config.yaml
num_attention_heads: 3
head_dim: 32
intermediate_size: 384
norm: "rmsnorm"
norm_place: "pre"
qk_norm: false
init: "normal"
beta1: 0.95
schedule: "wsd"
doc_mask: true
max_steps: 12769
dataset: "wikipedia_en"
Each number is 128 + 24 x the weight over its row's rms, rounded and kept within 0 to 255. Layers, rows and columns count from 0. Numbers have three digits each. The size before them is the row's rms in percent of the matrix's.

# layer 4 MLP down (transposed), 384x96, rms 0.107, rows 209-302, columns 48-95
109:158130143164153089113094130101110128112097133111119133121127122127170134129116115144079105121150145109155139109132148087104107144165091142124124
101:112146135176113143136153093102111092086149130139118097126101068092117134146149146126123119156109143154128147160149161164132151113128162176174084
094:127156105105120108102084131120100152126150114114140085132153111156135056098102102141160140109114071097101132145113097132116145103150130127134137
071:122107137110136150138101100117088127150119032167097138153108109115105121120081082118106164138096111130132156132131108137099122149148104132118183
095:135132152114125121125146146142142144141109102091129122147123092172107111084121148127099126131139079106115111157075095116153124100125114119114152
095:137136120125094109131140187133123119125126151161146132140160145121119083102116102155114139154118128104122141178112139106110115122152132176099128
108:095150101126106125117123116088123131140124102118079130132107177117145154121146142135148090149115167104167143123115109136100176145119144103137095
093:123137099094092088111149125099122146135143143161139119132135103120097151111149099131105106110128136148152095111102115140133174111123072149106102
104:093112125136130179107122137078107145146111103136125165151156104136123165099095128128135131138074120128116170111145144128112151098128141135105164
116:152109107137106105161118110186140127132150101115155141119123140116183135082082110133109095115162076140166086135132138099134141122171141127189113
099:127124109128121104135161129166107116093143134132135147135164142176163125099144131100134098126116154115109076134120122140159121115156138084109105
104:137131107133141120149130132091139112158118140162094109120123139144175106050122133116101130143133140134134136137111124141147156158093142101137115
100:115155078110091129136143170131129113173138094097120099154149103128135098141132137073142130172132127124119084152130099163158094126131128127103122
104:134120164120132141119156132120141128133093204119139108172123103171103145179118139143104147138104133166137149140101146168146152112098132169087135
096:104145171162096130088119151096152116104125111087138132116103179140115149148079145163106108133146108150183132152123129081156164124133116111106113
098:136142151125092138093137090094146155124126089173145103109122139136081091132154163159178136134070150098096139137141150109122124157134117120111131
116:103120143055116127126136123160138132162089123119121098121113066165131154119099120131103127181098091131126111155152164138124153095144107118157125
093:095116112089118119074136152128110133113160118123178109162149139118146126108096152113128154129158094147098102090130132115073130126136134143170148
096:123167120135171146117077090113063070135142124175110128075128139171140157144131126126088138094132147099127107134136100122129124082130112104133136
075:148078151124102129106071100096119138140112122129117131141097133125115146149086150100135116122154135122103150129147108131079151123131116136156134
106:173140123138123096081124120090152128088133130119131145182148119083123140120148121142123118155126143119080119120078151157113147117108108149124148
088:095101136145119137130163155088123122147138136108088101121126107120136175164138121138110140160152117158171154138124127118163052116145131153120131
113:126124140162130175155135115130111120121131136134178119101107117129170115124136115117073147156144135129149139128158120115139142123152103091102090
088:124162129118086147134125117106088117152114118158148130170141111130051162128184102093136157143117112133160131119122123072174101131144133122093121
094:154113114119117090099123148142118173137105117126147157129116138130106117105154137142133077197149117113114105107113098142132137156110181152117169
110:101124170107097173095174094141183126102129163105114107097125120111087152135143140112139111140131117099092099119135144182098164128121130125128162
102:135154117153150149176114161157116152133117153112111116115125078103143131139116130080115130125089146165136126104145119118122192161161098143131127
105:102138101167121125145137152121148147148158151106136165111115083140092130110121091129115107082137118133092137140135133165145139138128116134121153
096:122106122186147128129153098098125156132151134093123133107113140133147145131160069120143146107113113122148124142097113082106155127134114154111107
105:136122119158145130157130120091172103122156129163102116092103109151142125132137114122124142137129107121150124147144157145168108111139101123130177
104:133104118154135123139148131123095083097143138138172117119157148119123148140156121127156162131144099101073158112136129116101100124087100129125151
086:110172163094116155147103095159117115158116131120115139163103114141130150168110115163146189127116123144151144084095166131141121179171134111102107
079:173079114153142131146074116126152104148144144150151097130118106125184139159090146139120132117136077099131151104147127115124105095150120083191132
098:103148155141118127136068146128123118144108150139122087133111075127124068093136137106149138077176137080186132108113157126094135158147104083129129
099:180116100105101137174117104146120130149127096143143104127129161163129103137127177139160118084133108142168114138165147118097158159155129145149140
097:143106100131144161144125155126106118142129140137159111142133106152163140099172096130166105123167098110056146109113152127092130114171114145179086
100:137161120137124116144134094132132126118125076138110122125127087143127079112176133115118165146100103100106125145127195209113096185156140104126151
094:153122152118115144137137104125088133146139119105128192144093141163102114165109158126125166136108121126150109159077169132146106162166136142133131
106:094152107117115130095133146131128125098143141124170146126155134138151094126112113118108121110165139099169134168155129089167127138120109072155142
093:133098128169132109154098155173115142136104162146121092119147079108115150102150112120154140146155105176138165103142099122092095128126109115165119
092:126094117110108130120119133177102114128118140108121098110092129113102117109084145125120136194130134118164130117060112106127105205120145099132116
093:113120187156163124167101116107132147137105174127106134114130107102107090107118128161077103162153152100131121135123160148125117108096124132105099
090:121117099129135070154136122134121126144098093126122153098132120125109150114140150083108118143126099144140134129131117165095089117128124185110151
105:071093110146106129123121107123156078098119148169148141111114160143105137156184133123155124110168124112117121099096119118121118160141139114096162
096:072161110121127088155081128135125090108101142114165151107144112120116162162101115150115130149101124155176120192126076136123101119139082180150129
096:091092104107111092146143102142104136110127103110113127108131177144109133079098125075143105138147126127100151103119133139121187141123168099184130
098:147143146134109127102147139121146096157126133088170111118148135130123143130145150110139110122175117143185130177107143121118098119146133138193077
102:127150148139152136090191117130128113121122147132167136101121099174086097136172135154131133152131113099163146182103113150099166131105114136125117
111:125153123139094112116141134177123113095179125166179157136100138134119144110126087127125135196102107122162102119130150089157137131150173127117083
108:167075140132155116112147112150133142097094181135096128117162120065115098097138146115126146122144095117142119128148112117150161116096103118164139
085:110123122079136144103162087146117121144116094121076143121163101145108138089161117094124118117124132131109103142112100187140110078070166108129131
093:128102159143086113116108123129096122150095164137200097108141137107173116124099152111085110101139119157109118183116091126121148086170142142162159
099:089141141114149169107143088123161104137101127135134108155139167112134137123136105097133163118143160128139151087125138123095108117113166174128106
107:144123128104156149139178125121173101135113092095106155132091123122087107161118116122151123144155150116126138134157121117133118046144123095107121
106:105112137149154142104097145178102103138121078096068123121147113184105124138111138158130135085162101124111129103164139119167092125103109137134082
099:145076181128117098112126120124130119121107133076122132107124145128133136133097113092101136131141164107115078089134144118128149119113113061141156
100:086099170148124083143109151173170164112112125113084154128132122104107105136166129110116133134130125102149123152097095145084103130131118111122117
106:128118093110097108192152161112166150098109144112101126116125177110100107112157163132124161129182147102131130107121123102119144080110110093090094
098:166118146140136083069147138149130169103137118138128154128129103111112114070108111142140124150139141109123121124130071125157086115131158141098144
119:150131122103116089118112165077140143098168103135138153110145116170154092013130111107109124158134139102123130140147151107115138122121106128136169
085:136111124128138116136109150092159136090166131091125136147103147132114132116116134124109116152096167183143163138079169137134161162139089155152143
107:110104121141131137151136130111124137162116121104126098109090108127114143147154146124130165110149121137141141157145113147164112075115105054128156
098:096120152157114121117125142094141161123178112136139144114146167138125124144162092077101130106157113149125123117164100148120104118099127116141134
106:151122148135137105156167114157129128107163138113131132172109108126110142126096110136131081096147086135129064122135124123115130150100125126146079
106:109140129146161120130106132104107165158133120152151092158164107151094116124094162145106138151114111095101145147092113117175129140094113155153158
079:163157144098147115117097153123096170118142138170095133103074114143148150158166137127149139126141096141124163077141130106156148135175144135118131
100:107124107161193153139122132160144121090135132118099145112134118106131088135160140088091135119096175122114125140142143174162125145128127174139160
111:139096134141117174127121133148104151138147107130149111070131172097123109126150121124146131142137115109144114118140110147115137119147089151144152
106:131142130135148140098135121180103104113128142147113152152131127088160095143158147148153109112147118124097125123168168157150102122140093142136119
106:157132151159158153161141116083127103101153163101088135164122093138153128127110144138147119112085145183160123126117136073121135126152127093133099
108:114100161133140129111139126106120148137133122136135086133143126107127105069141124123134086146171132107119146093165166081117098144109127092103115
106:111135166109163113142128155113087159127125096138108066143129161134122128159095146155107159142164166166155117139109133134101130099130181092108137
106:145152112096124115139110126108120152116110114157134131127140111093139152000126119105129136115127131094107111129120113120103080124135126159125124
101:118104115107101148170093156136150142167116120114119114112146097118106108167129114123125134121120128161136122121133156173099106149134115099112127
088:096126178157115119112136129124107140135140143096125126103129125101106155145110114098118137138195106136109107093104117116145117167137166134113150
104:115105135131116114135184147131082113128147116125107121145095140102109148139142136144128136156149131111111171166183125113131129132191127155150140
089:134141135153143119136111121099122114126122139130139127131111121166123047081192129124131133071172160120151110140122118144099081125141129117116174
103:116138122175142147121122130121150117102165129107112187116139123132094123128167128117170148100160135103093135140110158160129101137134092149132148
091:143199167135108131128139121106081127119150129104136143180170112174137100120167133076188117099130106134141145087158137088109113145185115122139101
104:103138112145147072157127107134160150168161146104108124117149139105145120166127147096137134115116084120126122146142155140150119139123159075097113
095:129157186170135101138104139111138130100110111146092156109131082113096152099139120118117151101126137100171157095124115165122129120167127115161153
096:153135123094113117140095121135162144136112131083118107150121104119157167115130099122105171132092121123134146089084130105133111164135119111137137
086:126132139101121143165127080154097096091164095129126131133118130122149108154121144087161110151150140095104149129145111109120136113133100167161151
080:140081121151151125162149114137139117166143108107108145117094147119111090118140144108119117102134132161111154167117131144107140149139166108145123
109:105175141123144099143087104132146129133161098145134145123134130136089098177145151134107134111171122143106158138117138135081128138128147119146167
096:143168099114091091130121154113155146126117125133127116170155133086134145153128135162152130148083122143156129128106160122095113198111177154110150
096:151115148131142106122109145113155127122147110107115086151140110125137146180140156170139109119133097115107074080170165153118086116149119164163107
105:115163112166136114139117123112162131147158130163132131098144101150122130132145118097113118099152179117146104096140143061082118093132140128121154
110:121151099135149113114143126135112131148148148126089144139101131131100120101171113130142148158104143114075096153177139136154096159129158154110103
116:109171124127106122164090122101096125103094103164094145112111112132151141119142131113103128153110145150144104127125105139118105190138119121102103
093:117164143132140102118144132119146102126136176111155152140134132151159087141124139080145089129107164163131161087095161167142178149107083114118106
083:136112127101131165115121101111127141119119087120086116089146105104135116170073177121142120124149151156144177106144145080124120119133124121090156
084:114121126110120113126147132104145128118124090062109186139115119130115158135136102091129159203100147129131114118134143161126153096098126144159129
103:089145138118121152130110146136103144132139073134166155142154114159114141133116102103103148104176116121146131161135084179138118114114098111170150
# layer 4 MLP gate, 384x96, rms 0.211, rows 210-303, columns 48-95
109:107105079082118145123114119163118109149115113107117150118143127146136146100124149111123131109124093101118125151123091107120113170141168091073149
099:139108146159125184139114110084122111138144173138108137115136122076092155113168120131125117144161180159138113136150127139125105134136140127139136
099:147141134111123145141117128090103105103155088145131127125149105122125136139124134112133113084128165118122138119089175137124165157152132145102125
098:101138123114155133097134160123122137116169126118164156116140101129132090128118161151108137124173091179126136146129098164150163156112122126167145
097:128165110125090112141104114107178130106110106081105110128110122148149148091198096119094113148144161104077117130154146083108145158130129094140171
107:146162109113127141118114126095150086114153132140158154163117122118073156122109144171119119125124161131135166124109186153127121141088148106127179
094:135170112149132068152120173101132111108101104132119159125119119127101074167131112103123115117124160134104139164124117148144147113165154118141106
106:131151148128150110138106090129131153100109120116116151150149138147142095078096101153120126102132122159107122094134126122120088111092108105140110
103:103155143145157159121090155135088102083130164070128137095151144129081128104138127135106118130111131097073109121134079100160122117092101136104092
109:105101149085123179111108108127122119105153103138160138149160130117166114176120177182100091102106131138119108127104172144162138116091172129130128
096:120126163121173125136102123170118165080131167134125120114162087127106098115165152104143104096123147128145133086139143120134120125138101101101108
100:170135136154142139131118112147109172112165100167154104074153162149106130145134129152113122088106110128123160157145126125152175151141161112136151
102:141127158112092078146128139125144150112107135094090111123111139117130132132137151125105143175101172145163114139111100098126127098152109127127123
104:151080126101140091140137148155102173149132147115144142156109090071117102144184131110164162089098113128171134120120090147112118102122162156139148
108:100159078121163127152114104109104117151111112135144131121107169142156104089139123108091170120138140123102118141150123112151132115154117123107117
097:142121085158161120101099093112130119059132127115157130161159113134114108149144135113131111131112172112106157058138115055126118179108145134095104
091:121106184126120107148125138049131153131100128133163148150101136111088139124085111155100113109156166117104145106136117126129084134145119088138154
109:177130079097081145128085116157098107114156131126114159083155144169140128104157127161117206149083146089085104109125125160112109129145101129139146
101:105141150150101132146129159118176153118137135133117126170137128143153085138104101114119103199119137142091161109154107062133145113124087121157141
099:126140132127115144130120187185082120149102078125118127126161171176159115131148168128118123177104147090114112130175142107113137154132149144162105
093:151131138157104148155101115144097125119158106146085122130139112093087130100093108100092121120174125153120163091122164129147115131123091142108151
107:134159157135104140129119113124076115134113093112116140138104135136167144153140142116174148138079131161108060139154100093110114117147135140088111
097:124149106117110095120141148082092143086111116137122135112086155100072108103120121125113150128128114105108150138148097143129095125153101128142136
095:114115154130099122114154145132162160137112142135132114103188120157129115090153119137128088157145123117106097105113109126164117124147173106149139
105:143107133134116155163133117116116142119096096164107152134143161161150145125155135164143137100189091168129173137114138100163145128104127113084124
092:130136111141120171171093147164123140139134136152117141151112088140115097093124183093086133093145187147135163131128101115162149151126085127122109
103:106097106149140161109136105125169172138174128121105149148174131140111179121120122149154135087154133132134125160102121100139135148120165089116114
088:126131112130124130127129090146142123120136146091115171144120169158175083101142148093112170143143153125082132100141090145089153146120135118149081
095:128165118119087113117127095118120155127092131090150125104094137160090139129121109146129111134119204094114131168155133132082118144150145135120169
088:145125148146124124122150146148121129063141127098127161088152092121132130132124145100114166144159138122088153146095116096106109115101114140073138
099:140084150115118136117119138091150152144161115128160129139073151102140094112130103132115142155115117152134135113128074154149144118099116132155140
102:149123141145178132118118174083118180140110119145162092119128099157109128119125150107104146123127088128171177092145110112106136103124122094150102
110:149154152140114124166098128125130127190141131172177156120098100105135173156136111106132113134121117165132115124147155124168134102119111098141130
110:153131124102071141154077142150084146147114103104128125076163144151140148190132156111167119138104127123129123116172168112093146114130135120082130
101:161102096099107180146139151087099108095142100122120127111136126116101106148133123100087105127093143070156092117120142099099110112150147132142091
096:165099134101111123142100106132147130146109126127139109118117106131105115110147113129119126141138087136139090127104138152166157150104121110102172
098:102110116046102162159073093137151117112138136125123121110170128140091117119124115147149090129127133152100118166164074088109145147141129134124142
097:141088149117117099078128114097129122148116106125121121080131096164130120119147112146117133104141136115086099165179144169139158153113148147181140
102:182088151127102152133133092126112092119143139128122112114156115097112092097147100136098139134130080099159174095122143102142106156099124135162152
077:096098109146103136107154124157107130079088119121121122156086139140156144107093152118143141163136125142134139083128118098148112153101131097141104
104:205150159100150154128119125084125118109112163100121114125123130111113137157168134121155104137068108136131108145139143132153127120095115117205177
096:116094149113097158131132104115123156138129147175138119157168156100121148156127143167132157099129129119094136137128141083129155148186172102142159
105:153096137151077108152138135138154132135122117170148076108127149161092122148179117079151112091115119090137141141104127135134130129081152119095177
102:090174104145133093157073144111131145119161128118136128089145121128117132071149140131097133149107138138107116175161115137139106088140041157159114
107:100084145150099119155174110103165132143089114116175091138144149106132127115132123141121126163149127129117107101129111140149162128088154107183141
102:143158141173122124131138148179170146113139111137132111128118120127137116073140145121102164107138119155115153105110133128151125139160043103095088
098:106112097132160146140152119111132127147118148106114126138139138150120138146142091101161137123092162089101107120184128124115105162118172129163140
110:116127109125139143135124094119110114113148101127147128124186120107127169179131113171122153167098120145155115068158089127133143167131110091111127
091:157114148109101137151137116135114161113119076195147131158096138090148098132149149140102151133145137098128173156100130167154125141149105083137125
104:164133123101162149138137126091112137110137106134097119142144141123065110145112132171143166132132180105114160093130159124154123125160171121094173
100:183141070111146137139128151132148133102154108124081121132148141111106110126157106195168166130086141089171121086103148143120107131127120100091108
100:146085153157111097147075089093153168158130081162135103146121119128140106137146111101121134116166129122089151179127097123122159141160094181124143
081:139132132147137117102132168164112074102101118069114134097113139142141100127092117093138129116131155100104136094162168099136163080097134149133100
117:172113128114152161119116135084132149130097135154153151114155153088178170184109098150107146142107143093100126130147105102134127101170160097132121
099:149107174127148129125082131119115129143119074119126101122156130164115125112100133140160119132144112086073116125159118120144124095123046142113103
108:113135143165124079095088142110158121143127117106158110133111071159139164100134131160124122099162126123122108149136113116146099148123146136078125
095:124141162103101140155107110127113115116131099127133145138112162110133131148182123126164148108143137084126120133106131149140129126103179141122116
104:124082170090148099106139109136103131113156138134160141127134121159098127142137119091094153120111127164138091156100087152135117159176162104098169
114:139158072094113145125098127129113121064164121149130161108141145136132143079119112128094115134156124083089148154142122146125091126148105134147123
095:118109109157116143111131121084145145082145132127119155170128177139116135112159136134124092122136151133168129117097124172192173149139080127150147
098:166126130112141163092115128177158154118114082118147131122145094119141119133145138071103097146133157104139161081124136137109128145130113155114109
104:148130150104152120111101144096114150111143145133145130099106158115153121109117099098135112116151051121144148146200105147138110109121160095130128
093:142119118119152155110110133163119125170119178088115134083144130125124117111114122081119164138159114125173111134134120105106144105134165154087093
107:132140132136131122146085112088106152148153124157146129108104088170132145129086149144109138153153138110069158135094121141126142104122122134155175
106:160118142105134136160145122118127138117112120139113151120154115094157128155116121144109142163147095140115126097149134081106132147147122137117153
094:129162106109100130130133146058079137186144133107159104130107114119132152135114096109116118132158108138120145102128095131162126080144154079146099
088:109150081169164066078141082151147111119109138119121120137154143126111164098155123102183131137115119149082150137129153116096136129148117121087122
101:145109156103112110103123109130120126104126134122117180188107155118143142161170141133141099149119128170123128102149173093153093164100138086127145
091:128099194143156152116167087080167169149115124171103170191129113141115118152101118170157142109153130123103139174149132123131148121128113100131124
099:094106112141129107107082085107122136152148096107128134113172154104115115167144123137140154134136138152179104096132138124169183100143173123121150
100:152156122150111152149147166140158155112107100112154163135147130115147123187155104148164072136107149123115164104123141123115079124093146122133131
105:131096127091105123127143155095117117121160082144108115129142125145143105096142120138071129086148122055116156129139117105148095168132133113117129
098:131134151132141137154118162121119130140143070137136140123070106091111118140174108138134100118126148117131165120066122123159100097087135122116113
090:100125123091123102141086100134105169099127127156151123109106084123105126128123169107131169119107176142124106142133161116108132137154107098154104
103:087093146118170150134102146159132137140136104132156146149123136142121118137102145105118101131108097127079145122141136117103123090159115073102104
095:131123162126095166147142103112101142121131128135151140168110146185137116107159091145161133154178186112168141103153144108137134116154120135119191
102:145118143100073124114144110152130146146155107149148130120113174124093120101081148159112058091137100110147140147141087109116124140141137116128128
099:150126103127153147139121102074119161094164131103175135135131109161125114098130095143160160096115119114134124105140078087121156152155133154123118
101:106173108118150131132154152149140119143127106101114126110149155130108171123152133070144158127146144152103082141146141174155137125162094091145137
093:129161156123122126142142107118104100146141121145115128130089124138154141128111138167110152161121105150118180119106155128139140111114101085107114
101:165174115127114131089086164132111128087137137136132131093122093120111123119140158108064110153130155127155106071156160120118118158135111118084107
095:146101116115129157148153144108114147116148097141129148118139107100122132171106140130143152119084122108124160153120160088151104116155128133147145
078:096134136125131114128137098117100165153070150133152160087152121132138148160117090125129124147152102134108148052116091155133091102146117120127095
088:126116131080128121123126112105118130141153140098111135108175135155101154137163106132120115091123132145118102157185134115103114113066139130140152
104:089116109155149146140145146121146140106100108115136077140121192093180117112108114141087138120144098143112164089084112127154158103122122134111125
098:157117138149109160085101127082119116103157130176154156121143116131143142135153138145094140146108114147134154133135136164156125133144094072157119
104:103096100171127118130141106118142134130159082130140120140130143146129119088122116103089113098146156080106128109110123091110099137095148124108116
110:143111160150115086139089141127126106139160106135145131101157110071086127090127113166112102136123171120134141077142156117148101149115170140153095
100:105118123127162164121135130088115110123117097100103163118103093140166113095127116073135110120146105159115104118102132092111093110104168134147097
097:150135137151106103130153134120101076120109123105118117093149111139129095132177110163104143101141131125130123146158072147131145147106143138177120
106:150129131131115118153093147108155108158127159154111132126127167155144145160177113158124122164082132130101084140140105138121113120155128118104168
102:101152081110131147127092140113119129106180135129099132153108146119161138112109108102096148134114150139098097137149069111181096105156152101096130
094:148114095131112145103128107091125121143196123178089145135137159133131138117142151173132121115125128109099122127124085111098110087169128130134139
103:166111143103049149165102146137144104107170123122159138137144117126140139125131150141142093141129178153114137165150144130102093123083125088125200
# layer 4 MLP up, 384x96, rms 0.202, rows 210-303, columns 48-95
106:126140124120150126105121134169139111126106132108138101107114176156092134103116072093163124120141133118116103108157125103099128112163116121139117
096:057120086150137125107172153132138124120140092131121145104125172142103118088138127109153150129135136126118143130105090103148108126113094115121069
099:123130142149115107140099062133117099081144131123150159112136120141085137134104164092116115152103154132094155125116120119120134120146067094122136
096:142117135165124179160093105086127105150153172147115087125103135106128122149117129119150150121110120157118117145174173116154137100158160119144094
100:121157117117109160118137075134180129113112102114091111124131170134118140137164093125096092116161181100088104146143112115124143129145101131136151
108:087131114119116158146073130080137125124107166097156086132168141111147112145137159118135108171085151165109100118129139126110127116103144109142128
102:183133127138125111153127160138122103112104123119115112123057130170127084173144124140142141148124139143081110146131178136136127118166118153109148
098:156129117150160073171095145134129126126157105116125110143163154144165111125124159121103144083151157153163087136111131113120066120086115107162120
100:134123183125104151129163129092143135134117134129081119125130134119133114149148157135131154150161124120113156084151158158156131125145142146112115
098:121138128149145134155136113120139142119136108169117090183128145136138172131160174113191134081145149113152139127137118161167114066144112085117151
087:098138132100171101098089100128092111092154179117162121094161084098117135139132119148185114143120152143136119116170170122110140118114129103151120
093:085106103104182103120146074118105103120114106108146083087138129121146104130102130128155149146119082076151116143142134097159110168137118129141130
092:140138132115090106157117132096098138123153128128111141142133139122117166127112135092168162161100177148109131105138124069124120108134131086143094
102:137136137106111110101146127102124148120168134153174134162138138127091089147165142122158148109134144106109126113125105174129136155190192147156133
114:142159101123138134153152121181105094152130142096130140149125091142163145127149094144097117112175147124142122069127106110080148057099145141122097
091:146088147099100143140146124163166110152122108132131218089170142118152140122098088086133106132160108089135134157124141136112115106111136152139135
121:125108082128117132087141123124107123148161186132142123127154124115177109129125126106131137155137106137126084102105130173135106143099127108125128
105:119115127167156130143128120138154122087109122105142170135153111092114092131104111115177124149099090129136161174150117106144130177137129122139088
096:112135114139141136140127180077142143129151079097090086122164128119134118154128096132120153128131156115136105112136126102162123122116161174115123
103:162120144088119131148122105121161105113147132112136124126134076096114159193138121085135098120115121146157131106100148132108070130149120132151123
096:098163093128130139153114128121114152118127154120104130157090104140107133153105094126123094133134117126152143075145193155150145110135084121102178
105:120127119100107141132121112141122109158102131106073172155161098155146109128137134099136163149086089131115093129114112129137112142133101101121173
104:121081164155180111145155123147143119172152130112122120077162147122175121166105097137141104136116112090133139119115154150130098118145114119111122
093:118130150145137120145132106059124135083126121140137125171106150104117107145078103161138145105120138113109141137115120116097132149155091160146134
104:140113101150088159118133114105147102130127106140139125105133121111110132131134104074139111165112160163121098144169145192119180128129128120172155
093:136126131150129117141150133160074132118137170132107142131130132132126109120105102138103132102088140189130166136100135165103135119179148100109106
105:104163099138143125128110088109114136120130102130168143097121126081037117111063099128114104140170129149117126141148108151097110152101126102124125
098:153148168089127135113099133159110109130131101154144155128120136148124143110114176147115115172163151113094152141136157163127137148077103094151135
101:109129159169150134134160136143102163110101142100176117131116143116107141103122130141096101083102174138162171079087129122141139120118170142106108
099:123110125106103143130124132133108164129130137141103165107131096148128137164116166101085120126135097160099122178098165134120143175119102105148102
100:125104125110117119124154068124093119130098142087110149108139126160108160137137158142100120113108189113162139097132144155127183157144123115150119
098:107153112110093133141123144123108091129144125143114164142110117117147114185125136161113145139134122158087081183161151127093125160143079158113131
107:145111147097152149133164126144079145093118160081121159136098138153155083130124169154103140128113125140099124125157131178133086111136124162134151
111:087102145125113154116139131111159154116128117129130149129135120103138108113128137132107158125092139112073135126074149151149167087128157110089123
106:139175167130134099131147116134154133117136140120104158102121134129142144145148144109106150127126091101143090175153102183145137133125141111118148
108:164123122127114130157108097085170104128132146146111139102111131122115173144121098127152133118125121165142063125100086117120109120117092104123133
093:125138132167142114108130158108115136112129119092110135142118163133146138164135119099147142130083143115154133091124146146148112148143091128148192
087:123117112150148128157111097138126121140100175158146147155175160102095132156104151147132122122091135124107079076100107095173112133188111127105123
095:153102124090118126136149120115115107127120082134128143109151123107084107144147096087121131133102111089170137125162120162134121159145119162106117
081:096114127126146158094140098107123115166095164127146126161062170127071112090105138122160109107116080144152122173099097115130119181154134098185129
107:139108069133115110104125127140106112095169120108136133142164145145124139133131131104128100100120121120152145075114061088111129140125141105114133
090:097090122099092147136159142105140068117137113115130099134159107092141115101121113101132154141123119122131125107113145109141139096143153176121146
100:146139136112139158119122126111128135136086104109133161165144108150141092109066138183086166158143102167125171138164112125152125157140130111140080
101:161098095168130143115131127181171146127158143149116099150134169137144089114126170127171138118125128131090169131117141092114132088140132119139118
098:124149090130131115128122130105105107148131108129106100119114136157155119136070096106160150119160064131114133118115115141178158149148122147092096
105:176149137110142092130178098153149116137172110110110118134095099134126125095128144110098109114154119146131128123122153147161149214165127115153111
112:121114139117134107142077149156110094161143140118102124137122182102159173152125115110166123102101160122117120121149132147115130090125122128136110
108:151138143110149095149136113140127147169142142133129112153092137114155106120131145102156108117138145099132134142124108162148170088139132144122153
103:133142103087074107108118130118151155092104113122107116117133147119126105171149156124132143148190117105121124156099077099113123144098107125156133
108:118116119122130102136145122127161093123105128103137091111118139106083130110093116145153148170131190145163105153142132099095163135131152136083122
085:166134091092143117132092115146113143146150113114130126083172114099125144103149105130143120147130139123135093160152135097084142122150155097160114
110:128122113129154135055152138158153128140072138104128172140114113111146135067149135182118152108138112099147128092130127146124112137122132119125132
099:125113146141152119131108092093114133169150143138162114119132110121127170108096095120126160094116096124092144170113121122130112182122120095076134
100:117140105130114090145123134101141103162145142095115084123113146171135117072141139099141111154162088158130111156148139150088105151092158104104112
107:089122109140137125138139122169152133138071132124131122133155169118118143127138080123084140146171127152113091123113133118165128150153122092146138
111:116136130110098132137111135125087160115143151158104148121136144104123149176169104115137091098080145144133116156131050147111143122167111133113124
102:125124167139143151080139112131106167169112141158109114114114160158103149086134139127120117124100121162161143133171120128148121148096131151125117
103:164095144160099133107154144120135121123136139116146127132113102141144112125135121131136126135137107115093117137138177155109102134096141123124135
104:125165107104103128139098164136132127127158110146128124142134155126121118124144090116122132097114142084115145112133117169132148138172080143142154
100:100099109112085087148117137081124152119123106165119107124099140123109130100138099109092126124120128194121151074159097167142129162151110114118139
099:155160084084104145089095116124126147147142128090104129151138129099123123096093106124100113121139123130094087108113165129109152169153139122136089
104:160090094124104104125158119156135129127101097127141131123083141145117104114159176161075123125119187110142130092095117145180141157166116172136135
100:116136112133109129100094146125139140166114164136135144107150156129157130105136117124138168184151140155139200108111117128163162132154098125105127
113:135130109095128157106108127121175134117133122109139120101120154113098106135127160137118125112127085118113097130135115150108112130097125113093128
114:141133127118102126159118177131101152135150162153128162129104136084149077148141099128113132140152100141117121090109107132107115104155123112142105
098:122172125145077122136112154073102135117159134114155124154144150165121176104104091117171094168159126133123130145138123111132096080160117097123136
088:117149129106180098143128133141124122125149137119101134108137134119098178173122105069146111109091151145078106152149158136123146151151140128082108
093:141076144142109115124159146065122103104129099157129149163138097097147121137178135129150175145117105172110156154113116135127127119157153130128151
109:146192137151140135131082139144135116113165122144104146121139114157110105099155137153141111101126122165077141142110144119113187095161104132153086
101:092164143148167138103183154173130122132096156136126151140113181156126157119109131094141086152147094143111148115121106110123098139112133098116128
090:136160130136078085126141138137144134113135117115147163156146150117133139135118091155181051132118129109096158109148122099116086148120143136147162
106:118163112134086109134114158109114102125172116124120089128177145145133109111158114133108113112159115084129095141137120106126098141154158105122137
105:125143124126143047114151151126178107168101096125091140115098147134134105137171097166117118061089139085144126128130143121129107126120138133103155
092:159124156176131120133122138144123157170116104132165136120094099159138154113139146143139164135151105120122107113158122121155118152180102098104165
103:118122109135150139108103111146123117106160147091146127088169117135116173135134140136105159150096154092173136131180104108118107133110074118117119
100:102137090140158127090146113109154096146092154121145148117151155180091116091122145160153104134135129099127130145131149110167146111129120107095144
101:155130142126091097114116119111104117152124136129139160120166100127103168119099114125170100107155092073109112158120139138102078150121127112120162
108:149136091142116139129107149152144159127120121144125144164139143116134174127127104170114078155143165126131110127101158128128091116085105141116141
107:135119132150081139118132106111124112131138117123155129145148155131127144117111113165134140145133133141139139115089087126124091136161093182139150
089:139151081131159166129099163180105124105098148127116121127123154124148109159144143116147110116168159134094124134135135113058075115119093151112107
096:087096158147093115149123118115134138163171094131153155160182121176118131153133095146130118098135100115101160130137143133122139096125134113151152
093:167143183121131161176152129134143133142183118165161140137107101108132128189133103098158119124130111166103128130116169102106120111108128143162145
092:120167132114106132132142131141133149089118136157124135139142136179124157127099099158143096135131143152078118117080137097130089124106111110102144
106:157123090110137123116104127121116126155190080142132162086153106109113194155090122172125145143080140125155101116146106123169115127131101099143081
099:142076117123139096159105124124139164143140145135165131144185141132169130113127154119125121114111076104175137110130095152145085170087124096132176
101:135099154116143132113115126089094098080156142124141196120145122125098132164122139123148135127109079127120089131146123157150126116148108114166104
109:107094111107131132090114122145159168109139154120147116165150130124124170121100094136156149111088132140108120154097120141161150105146132109124148
109:162080144105122118131111172094138121069151103170133119121145154067147112148094165100137124141154115126127185111109143146144143116128112122142138
104:148138132114125150116124131104148101102133128101130091160150122121139086157097150107128112142144120127117109076106132141150107165134112132163128
102:171111148143140130116090151189089136128116116149122096120111141095100170128121119155122158120167121108149101110171129160112097125127128141157154
096:138158148127163174131094127127127145137136106112139132080153124139119121121159111100123099113141147148083124167149153140110133148129154093107124
105:093094129089067138155137151173133115150123113141128155131146119124119139096120105116131117140158098172097131140087130073071150175141144135115154
099:101109126149089090102134134105111126110153118092170119089097144136118144098135111129138147154083155110111092148118169125152144155116136143110140
102:122161110159137150096150122131113112094154146149149142153110177156121097136175143138159105148140129156150127107149110151114104154118177128151116